Each number is 500 + 40 x the weight over its row's rms, rounded and kept within 0 to 999. Layers, rows and columns count from 0. Numbers have three digits each. The size before them is the row's rms in percent of the matrix's.

# layer 17 MLP down (transposed), 1536x256, rms 0.124, rows 1480-1535, columns 224-255
106:546458562524444497519478420485441539458510479436470530456507517489512524484531474524499551527465
096:535553510498422508584466472525462534516540428523449595589464441526504509511425492514485473496421
104:503487491459440512462476466421507568549510559623478470488520519484528432463451505514488540471495
095:512512530554497534535497520488526494463489554505539530562493513571495447565493530505421447413570
095:486484455469459491432476523522515444506527511451461538499456481434537489542531459457439480631504
096:494495539601467573543518505508512454549507487472482495470553430482415483578459516475597466563539
096:518472528465459497486510482487438523538518482449482508575461563458488568487519520538478507498435
099:469523478537544454482529560520461496504520510497491466514480501538485441521447528444505458546486
100:470455540528541526515505481463486505517570547508445445494492488493490449486477536502435516514516
097:492510504514525447504509433513463475535408531477514489534510468538425514428472483488440569428507
099:509455500419518502533505436525475484469492527513434529498494552461496527474468567467502509507452
111:464520554565471523474519489479447484543469581508427455497613530497501527491480551487525573525495
109:498492577556523475567499560497548468503494473507477588454479421522453525426498467527477525522547
105:493456466484456512486570460508528469526444532529525582581476483538527500501466515588530471522504
103:488506488547444455456497537531491595510539535487501437453492461519459495519476541427504520590441
097:483501486453546477520447466452458531508580507468494514448535545479519455520489461537529483528547
116:510497457506530566549475491532489518525527503496498541500478496433588474463492545489542466441525
096:484503455536534436502545500477569510475489506466493571537493525477465530456458534614486503493538
097:440523523521528519508559515492495513487567523492561516478498515489526491498448588564462510454420
104:561527485484477500548518524509522425540562580617504493489450464487494496490562438486495404499494
103:495474434497553511477506461453457496502538536505494487497506459499530553572469493404533478488529
095:426462565478485533432566469403534497515535562497478480464455541426531479604487458570517517481487
106:530493495471534469458451480466515586478517499504526483489501527519507443473493538440525477514548
095:471466488447489560497524490486492502488518505417529471534475468490556443508528512462527477521436
096:505498454501522509517462556485477513491507465480513468492606537504500506488521466523500514504454
096:540531532407480457573575440544526462536438543538532507499435504555522527471531498464545497456488
097:482493495570507455523468514415563518491540505465534535606569477506428518502550462491540448459508
106:440555583465460417514467496462450441543499466515550472465498505503539472497517527550499434519508
101:506416475475493532535523508496494470482476473549499573461462517507554464508437490476473516558533
101:421501532498518488488414529533525516563477543526499506483508439485544506584433424520487479465442
096:429508509444515462470482528529478480461444509529511500457544496492522509553499454469543479476472
109:502493508506534603539486502506541527458546527568482475473467466567553478482482485468549521472430
106:541498506553507512499489497510504523484527510559551501447576492560468495510481529506530438545514
105:472546530488550461457508514518480478473480478544573514409462442527520519530502592443565526523476
099:532456575433455477556476568506402528552401494478455549412504533548475541497562518435440422561545
095:463480537419520504482533484449525451455481481534557498462464493418442497452532480522573517578529
097:483542508475523531434457497465521476565470456471516514514530479542493509522441564412455493424593
104:531439525553452434468523512467512497428456511504460487463513482512508515401488576446473537531488
097:441473514531461535439514451483479543552533531530521487524473502409571479487541462535470485485479
112:480508472412493507546469468514493537524507516507516561487531503484549467480532430538450505575532
095:465517526530462513518528493483554423495506481409530522460481548548493550554477470535484535583543
105:446544499500544502490448493461511407524500491498511541450506512449516585495490573474484473448530
100:446634504479528553539461434528499528533514484547555496576476488536413518463571470474532575513493
102:488483500516447493475542535532428545456476531498509452516458482583521454488492453459427456430506
109:469517523557508491546492474499490491520478554522515539499469517508509463436468494481569552498515
104:490438503590490430463468485482459500493498528563574563460456559582484487522567456512486546488494
097:484461494477495478509523479491448535514470469473458533444519489453519585508475540533530503516550
103:531465485467438468540453564494498499426534476500473538476517542526482459398514515505551521480515
103:546480490485506528489472492524497421442448515506491513439426498548504523465520563504457514593497
101:551464508559507558441525505453549494523578486497511531536474478509505457467496467478460542468467
101:556503521503527499417560508519495549473493488488557510490487518468507533468473464484468438518507
098:459419449492506506525498487479479442470431491491524470521458477445466534525451523518570460477522
103:381531489539513510475439501449535511547504460434565496563472513543460570476503513516523546401507
102:499526457469538524550470476433452446548484536512571442490423519478497461570464514521499476437506
097:487531536525482479487571453529507494399558528397533443526500534474446483434460523475491529447480
112:517534509489516535492506525486523470424515555558433513531517497453529474503504559503463516578528
# layer 17 MLP up, 1536x256, rms 0.175, rows 1481-1535, columns 224-255
098:581534460434498492501500474514461471529472482464477508448509540567538442541527512478486469530469
100:494533495509463519498507446521499423522430471515526497546480470524456504513462461480484457480635
099:543468463542505523509479553511506505457523509484484518469544541518504532455566470471494508575449
098:527451480470509522531511548456557505501484361460501490560435496494458470516472402447540615499496
097:526487459459537457498555450532459524468546494424550499466502481528486510438513474543523550498470
100:573500524495550492461580580472520488528513453550448456544552531460495528497518491438501590491509
102:557591524461471469534489432534555450416518529533518441547488574456495537499479563473561570491465
099:556486537595526510502448452518546465537464471533476515461516508524468476498470477420581492497536
097:496486516530594518481573500506457501490499501459432420526500533501465478443517427493501526489446
099:520445444544528527465583523505544542495560454484488503531525566583473533513540511581597501484460
104:496548537457493555461502477517489458497462479518565482518512473471488538597487509535482459422452
103:543576475524462477541463452516458505461497467449450468467522483490472496444482448466487473498565
100:523489456578450548414489524520483476508461409483432520466515488524430413568480483533508537512499
097:456462512541515511486502462530451504453509447508511495502400508507487549490487495478534534572500
096:522493522592456537443502434513553508534556475470539460563495518522471512512454505527514495478475
103:515460498549452527467498520497502530577502517480450497493486446516407446485478452472480504572456
100:505498505392501494510515590511519501492416445458533526504419592500465438466478553503515539502538
102:489565469500499467526591461514496548531477506483468450490505441494432396458509543477478530464537
102:512462479513437424519481602490525468508521565447512492530534526512506486453529557531516540415532
099:529520487496465481555466595447598563487497527488479481522493537434490500511485533517480469542475
097:570570492578486494504494473507469510561469439554505533493554503431471544431500460467555533476515
098:491434469442511499451592490445562388501479473473565498500469515513497494486482517501444514507504
102:509500522514534478504496589559545545446489454481447497565523523549527466494485510466572521506437
099:546479526478486553539531446543445523471439486462515492541524476531496525527495559466539523548455
097:540445437461457457506527539521547476516502508556535395507415547589523494542488491511502501565525
099:503512480580466510499478492530434460492509473512533495527556500537493518460460535525469454525523
109:486496530600526534495508543514496602499543448486458473508562529500516457459533538506546542516568
100:506530478462507554408497513479483406513505595503463511494496484512521552475522533587520410526485
106:507472496494496479458469476502485564478544504481462573520534538500495506434529426516553479471510
102:472512495467490427552481447461500542577446437502443477499495519504501485479452488480497494429588
102:514529571483526450499524523524562493519521435423530413519499449471481516533499437440542504423460
107:441478441591490462448549529560491444522456528528549446498543471494524499463522463486531500478543
099:545526536494461482553553567510506481492519453509399482545572534539490445546512591465500566462514
102:472562477516520488459605556488530514544442483499483494526494549471511499527494536549498433515496
097:523538398513475500524494448567548508503563462501503543537501566513504524616512410524427536482520
102:461456556488555408518587484426485452426515477450468482458480537512462527523465517445497509492516
104:522492481524487473396548496513526440514540590508518476540561529506470505554482483514517460454503
095:483474480490537534539503441481506456481455470558464474539469398544513513492446493492531537527490
104:516499474477537521583468495454428482563508547497538458511497555497422439434478550532496535532515
100:517512560484526403535512487537550534548427511491483482544519453474524496491465528557479491467443
111:548486489531569429516488529504497499508497452515467445505535517544522488547545520517589508464609
097:466545421500486516487565508479549517545496400483564518443542477563543476516533498510514461582577
103:557544575532492542526560514494471434518446543570478525470492494519466493474522474504439487497568
099:440502559585484472520492476508513530487445454450481553525497544553500503521487442481468475486533
104:425443508558566536482498534466484458485480523459431502438507482496478452583469443555468545436514
101:517513503462510505503472538502515483491539480473475472551457558537464501534519485519512524591575
101:537495489475550454501523496511532581495449538483520486489510528539470460553551523513536510528474
099:488577568522506523565517482483534536482527489519511441484492488528452462535514507429497526505497
100:572515560500513462470496467529448495494532447559476509447487494490503552405481495568520473512526
102:557530540491445477502525484499533502455543513440554495572519478472493498476499590518554511490493
096:519466451489481507460551488508469601493565518494450489452543536519537535470580431475421497503478
101:568520525503492472519486573511452538482482497478461487533488488548575432499449475484526448562503
102:506483539532536547567481498551481567509447504497500550492514487485513454505469448565547425553501
103:514497455444470508524538501493518480496415463547469441544480534499513495464413516543485461531485
103:480430500468496531564528502455496486460484554419508481545514495526514526489564559531465425489521